{
  "vocab_size": 2048,
  "init": "trunc",
  "weight_decay": 0.27,
  "seq_len": 256
}
Each number is 50 + 12 x the weight over its row's rms, rounded and kept within 0 to 99. Layers, rows and columns count from 0. The size before them is the row's rms in percent of the matrix's.

# layer 2 MLP up, 768x224, rms 0.0615, rows 360-369, columns 112-223
098:43 39 52 40 34 53 40 49 40 34 45 43 31 57 47 47 58 69 49 49 78 51 64 49 52 38 55 59 33 43 56 30 31 51 48 53 16 66 35 52 38 70 51 53 59 34 46 66 59 42 74 70 51 68 41 41 50 60 50 52 53 61 55 51 45 51 41 53 60 34 53 65 43 52 48 65 65 52 43 57 38 17 54 54 56 49 56 47 46 52 50 78 53 41 44 35 38 56 48 64 55 29 49 31 55 58 59 51 33 45 47 39
099:43 55 76 46 66 61 32 60 65 55 64 61 44 48 45 72 51 52 47 53 63 34 55 36 46 61 49 21 39 46 44 47 27 37 52 50 52 63 60 54 50 56 50 48 45 35 55 48 53 54 30 41 40 50 39 38 40 69 43 52 53 53 31 33 56 74 50 34 52 54 60 40 45 53 33 61 42 19 54 53 69 47 47 41 55 24 50 54 49 51 48 73 41 50 46 57 61 52 74 74 46 43 42 59 61 71 29 71 47 39 49 58
098:57 58 56 65 43 52 35 42 85 56 52 67 46 60 46 47 49 34 26 49 69 55 45 37 28 44 49 64 43 39 55 49 66 59 66 34 31 62 25 58 45 73 64 55 58 38 63 41 57 35 63 39 57 42 45 62 34 53 44 63 33 44 60 55 44 24 32 50 54 44 49 54 29 41 48 48 49 67 48 44 63 57 41 53 41 71 46 46 48 45 78 40 49 48 50 57 75 54 69 60 36 33 33 66 26 64 56 44 46 51 47 39
101:56 55 44 67 64 70 46 46 52 60 67 51 69 51 67 42 63 61 44 44 47 29 56 62 53 41 53 34 49 34 56 81 82 27 51 50 41 33 48 55 66 36 55 51 54 59 39 51 66 52 51 30 68 41 57 38 68 49 47 56 77 45 51 43 52 44 49 52 51 35 38 46 56 49 40 39 66 32 52 26 62 35 66 58 38 54 48 45 55 45 58 50 41 53 52 65 58 53 39 44 55 64 40 60 60 37 53 58 45 42 44 56
110:38 38 49 44 60 40 46 45 71 44 42 49 54 45 55 66 64 70 52 44 48 44 30 52 65 58 63 36 40 43 66 41 66 53 42 39 70 54 70 61 35 64 52 56 36 64 46 41 46 55 58 33 74 27 61 56 62 47 42 52 53 39 40 37 39 32 53 32 51 42 46 60 53 45 50 41 32 49 34 57 61 67 60 51 45 63 41 60 54 42 58 75 36 57 39 45 50 41 52 24 41 52 36 51 72 47 75 42 38 50 77 80
102:52 37 45 30 19 45 34 46 68 61 41 36 56 40 29 63 52 57 58 49 62 53 26 60 57 40 50 66 48 60 58 41 52 67 36 63 51 66 58 39 50 30 51 45 31 64 75 43 49 37 71 54 69 44 57 46 71 52 68 43 56 65 61 34 67 50 62 47 49 65 74 41 49 45 59 54 59 70 62 56 57 54 74 62 60 49 41 52 55 77 48 36 38 68 46 44 51 53 35 43 32 55 32 34 47 47 49 40 49 60 48 50
105:38 62 62 38 53 48 37 54 58 40 60 39 61 59 55 42 53 66 54 46 50 43 57 43 39 35 44 76 52 62 51 68 62 66 51 47 44 46 69 63 52 40 61 57 52 49 62 45 41 51 58 72 62 36 52 46 52 47 27 51 42 61 45 46 42 41 49 38 46 56 60 54 49 28 29 48 55 43 62 50 57 62 45 33 34 43 49 47 48 51 56 32 58 45 64 45 58 49 73 60 32 74 52 75 76 50 53 36 53 60 86 62
100:52 63 47 63 44 40 26 38 62 62 43 55 53 55 47 65 56 29 49 35 47 35 60 35 47 34 41 60 49 45 40 53 44 74 55 64 47 52 39 41 23 64 29 55 48 64 46 45 42 43 52 66 26 41 54 43 43 47 54 63 31 48 46 58 53 45 56 35 61 57 66 50 47 50 33 55 37 63 60 64 67 36 59 46 50 40 70 62 25 60 36 50 85 67 48 36 59 55 39 59 56 65 69 28 26 74 47 44 76 34 57 49
094:45 56 33 47 46 41 43 52 63 72 52 61 70 46 46 51 58 46 46 43 48 22 50 37 49 60 60 14 58 44 61 46 34 41 68 49 64 44 33 64 48 41 50 55 79 58 64 56 68 64 44 57 64 47 49 41 47 28 48 52 54 46 59 44 31 70 43 55 42 48 63 58 46 53 69 55 56 63 38 65 64 34 41 46 64 49 60 53 39 45 60 44 80 50 40 40 28 42 35 50 37 54 55 24 40 81 48 42 42 60 50 48
095:35 41 52 57 53 47 56 63 41 55 48 60 45 57 61 50 38 42 32 25 34 66 36 42 40 57 80 26 73 44 43 52 14 42 54 58 58 55 38 19 68 46 51 36 53 56 22 30 49 40 60 53 40 41 38 60 48 40 52 45 77 50 58 54 57 74 53 56 53 37 49 53 38 31 39 62 70 47 33 52 36 67 58 60 48 72 51 51 39 38 56 45 38 36 55 51 67 45 35 65 51 51 62 49 36 50 18 54 58 55 45 62
# layer 2 MLP down (transposed), 768x224, rms 0.0519, rows 360-369, columns 112-223
098:51 56 46 40 58 36 58 54 45 53 44 55 54 51 52 59 34 62 64 45 40 44 39 32 46 52 27 47 48 56 57 62 62 35 52 46 83 58 39 53 63 31 42 45 44 53 34 31 30 62 35 44 48 70 35 42 47 50 52 54 23 46 29 48 57 40 48 40 50 37 46 54 43 41 43 36 34 62 65 30 63 52 80 35 51 37 41 74 66 37 63 62 55 36 81 38 33 56 46 51 24 53 41 50 49 33 61 34 41 55 52 55
105:71 61 54 55 66 51 57 44 39 60 55 23 67 55 25 67 43 48 51 47 36 32 50 46 36 56 53 33 69 47 63 46 50 27 50 66 42 47 62 55 45 55 67 39 55 47 68 61 68 56 57 55 51 61 83 65 53 45 45 47 51 59 61 40 50 38 24 52 44 37 45 69 53 67 57 57 53 44 46 38 67 42 54 46 56 61 39 41 56 52 51 42 49 41 40 35 41 62 36 68 56 41 47 38 15 46 47 26 46 63 57 67
100:55 41 39 60 59 39 62 70 58 53 57 60 33 45 46 47 71 47 49 56 63 63 56 42 34 41 71 52 66 57 38 54 69 60 65 43 45 41 51 44 50 64 47 65 45 46 40 63 59 48 51 72 53 61 41 44 30 33 55 46 66 45 39 55 30 46 68 25 46 42 54 49 50 40 27 38 25 68 49 39 57 64 42 65 37 71 55 57 54 72 64 69 39 55 45 67 60 53 56 48 34 22 40 23 59 44 49 65 65 68 53 71
100:45 49 60 39 55 51 58 31 34 50 38 63 55 38 31 69 52 34 42 34 45 51 38 43 33 52 51 71 31 61 46 45 44 53 62 48 45 51 65 48 54 59 57 59 51 31 29 41 34 38 49 35 49 38 39 63 33 61 62 70 58 57 60 60 53 49 25 39 38 23 61 33 47 48 60 72 59 58 65 50 25 42 39 73 42 67 48 49 50 39 52 48 40 59 42 58 64 55 38 57 56 59 59 54 51 51 51 55 71 25 49 26
107:70 44 36 47 57 47 36 54 58 61 57 47 70 53 53 38 36 62 58 56 54 65 52 58 44 25 59 47 41 27 47 45 47 79 38 84 22 56 35 66 62 59 51 47 54 30 79 42 53 35 61 67 59 67 56 49 55 59 53 64 45 50 44 68 38 70 76 62 51 43 53 65 26 35 44 47 51 67 48 45 19 39 63 73 65 40 65 47 58 44 29 42 61 36 74 48 58 46 35 49 57 49 58 63 39 41 40 56 38 31 42 44
102:61 39 82 46 45 45 35 41 53 48 49 29 43 48 66 71 45 31 48 83 52 70 78 47 50 40 50 60 41 66 43 59 53 48 41 47 48 35 40 45 42 44 55 44 46 66 35 46 39 56 44 66 66 43 64 54 44 45 53 37 65 44 39 56 38 44 61 43 33 44 60 68 51 53 37 52 46 49 40 49 27 48 67 36 38 58 39 55 43 40 48 53 44 51 53 30 48 54 69 66 27 48 55 49 57 48 61 54 50 55 69 52
104:52 51 68 56 44 26 58 40 33 31 58 53 27 24 57 60 56 30 37 56 79 40 58 56 51 60 65 44 70 47 55 36 43 49 61 31 37 46 60 51 24 64 51 59 47 59 50 56 52 29 68 46 21 55 46 44 60 49 69 54 77 58 80 39 53 55 58 41 67 55 50 58 58 80 40 37 54 63 54 39 47 23 63 74 49 69 43 29 62 61 38 55 47 57 40 38 55 47 39 59 46 46 51 46 65 46 40 45 36 72 60 43
103:62 38 41 72 51 44 63 38 34 35 61 42 48 65 71 44 43 39 38 41 45 58 80 47 75 50 56 31 60 52 44 59 45 51 53 32 72 54 48 58 52 56 42 62 42 50 58 43 38 64 42 47 62 24 67 68 53 47 55 41 62 52 51 52 62 60 44 55 60 43 32 61 36 45 51 44 50 67 52 36 51 55 35 51 44 65 42 56 67 59 47 53 22 39 70 57 53 58 23 46 42 42 56 48 63 44 41 57 48 36 32 48
093:46 46 52 37 61 64 54 56 73 56 40 46 28 63 49 52 38 49 49 39 45 56 50 53 73 68 42 76 51 49 51 60 49 46 44 81 41 59 67 51 50 55 56 41 42 30 42 51 42 68 60 54 55 43 21 52 40 52 51 44 52 67 40 54 45 54 35 25 51 45 71 54 45 70 32 24 71 55 36 64 64 65 52 42 62 63 31 56 42 40 43 57 41 40 48 49 51 51 51 72 33 41 62 52 51 48 45 35 49 30 47 54
097:60 70 45 41 54 65 37 41 45 29 53 39 54 68 38 44 50 63 47 57 43 53 37 77 33 47 41 62 45 42 59 56 33 60 39 46 38 66 37 51 39 54 46 62 76 52 68 70 60 64 42 50 43 79 62 33 42 62 46 31 61 48 46 36 46 24 20 55 55 42 33 47 55 53 61 45 49 56 46 57 28 47 47 48 46 53 63 70 46 39 44 50 52 46 56 61 57 43 74 47 70 58 48 29 70 40 56 55 51 27 71 34
# layer 2 MLP gate, 768x224, rms 0.063, rows 361-369, columns 112-223
104:42 33 44 38 67 55 86 56 20 44 37 64 57 43 64 49 57 43 48 35 47 43 62 60 65 36 63 39 45 70 45 43 45 69 50 46 66 24 35 32 54 44 34 58 69 50 45 45 40 47 60 50 70 51 51 32 65 59 49 46 55 48 57 53 63 57 43 67 50 57 14 23 53 41 54 54 58 62 51 52 19 46 59 58 39 44 56 55 53 61 53 31 43 57 34 19 41 68 25 32 54 51 58 57 44 37 54 36 65 59 59 53
101:38 64 20 55 66 64 42 37 41 58 72 61 78 43 45 40 35 56 45 46 69 43 44 29 37 68 39 48 27 51 46 51 55 38 58 50 61 42 36 44 48 32 47 56 61 48 40 37 48 32 49 52 58 51 41 50 49 48 42 46 50 50 52 41 57 47 29 64 26 65 34 53 35 33 58 55 49 38 36 35 38 73 48 44 48 54 60 58 37 48 16 40 51 47 45 56 48 68 53 66 57 62 69 65 59 22 31 62 59 54 53 60
096:58 35 42 50 46 47 42 40 36 42 59 68 66 64 38 64 83 36 32 43 44 39 58 59 21 54 44 64 54 25 51 55 31 56 51 49 49 43 51 73 47 31 44 51 55 38 45 57 56 50 33 49 57 71 60 52 30 65 33 37 58 54 50 52 68 69 57 66 42 53 52 49 84 37 42 39 59 66 60 55 56 57 77 63 29 58 60 45 59 55 48 62 51 52 39 16 51 37 63 37 76 64 47 48 49 67 48 68 45 60 38 51
104:49 54 44 49 72 43 30 51 54 60 73 48 35 40 71 48 67 58 47 69 49 57 35 53 38 55 33 37 48 62 44 29 40 42 48 39 72 40 57 45 45 54 48 63 28 51 66 33 52 57 49 29 41 49 22 65 54 54 38 50 35 59 53 45 69 34 54 42 34 75 43 63 32 78 35 50 46 54 45 59 56 41 52 52 35 53 47 42 65 72 32 51 65 61 37 48 50 56 40 51 67 41 53 57 21 53 52 54 33 56 49 46
101:57 45 56 27 66 50 27 39 53 54 34 49 51 49 49 66 58 49 59 63 32 54 41 68 47 64 52 26 74 58 50 46 39 72 74 36 66 48 41 55 28 41 31 46 43 62 58 35 65 46 62 47 57 47 45 49 62 25 39 45 42 42 58 45 58 54 59 50 44 51 51 57 60 52 44 45 47 35 50 44 44 46 79 66 43 58 47 57 62 51 52 46 52 62 44 20 34 52 73 50 62 36 35 37 26 59 35 34 53 31 47 84
101:40 42 54 47 35 49 42 58 37 43 70 45 30 54 42 42 30 43 60 44 51 56 50 41 45 55 36 44 53 50 55 48 38 40 39 68 75 48 56 46 42 40 64 40 32 44 28 29 36 67 52 49 48 45 41 58 52 35 51 44 44 60 57 67 56 53 60 53 56 43 42 35 55 51 51 67 39 48 49 40 56 65 71 46 37 40 33 38 57 68 59 51 44 38 54 41 45 68 56 51 75 70 52 62 50 44 61 67 61 78 57 43
100:42 64 58 57 46 71 56 66 54 40 47 40 49 47 63 67 56 64 41 48 51 37 41 31 27 43 54 54 51 58 51 28 52 54 39 59 55 62 57 61 47 40 70 08 62 52 54 52 74 61 59 50 30 65 52 35 40 40 61 41 58 60 41 60 39 34 54 31 45 71 55 50 47 41 48 44 51 38 58 57 52 57 56 62 60 27 47 44 39 51 41 65 46 55 49 45 71 41 31 33 45 32 63 56 60 33 68 50 55 36 44 42
096:46 44 24 39 51 41 54 59 58 67 33 50 67 64 49 38 48 59 36 58 35 29 62 50 58 49 66 39 58 49 27 42 48 56 56 47 49 19 13 33 33 43 64 67 28 65 51 57 60 73 47 48 54 56 54 49 42 29 55 69 44 54 71 62 55 64 22 60 63 61 20 48 66 48 51 64 52 50 41 49 49 48 48 33 55 53 50 39 68 40 22 55 54 44 54 38 47 63 49 59 60 76 60 37 20 75 40 54 67 40 60 52
096:36 43 43 38 60 70 44 31 68 51 45 67 62 54 39 58 42 52 33 65 55 61 32 49 35 69 49 52 56 40 55 53 55 48 53 88 58 60 41 46 52 47 34 35 39 66 39 27 44 49 48 15 39 51 42 55 19 47 60 55 65 56 50 57 49 42 47 62 34 36 80 63 61 63 39 19 56 49 40 43 65 55 52 55 45 38 67 48 45 57 27 54 34 39 30 46 30 48 49 47 49 52 73 56 45 38 38 52 52 46 48 48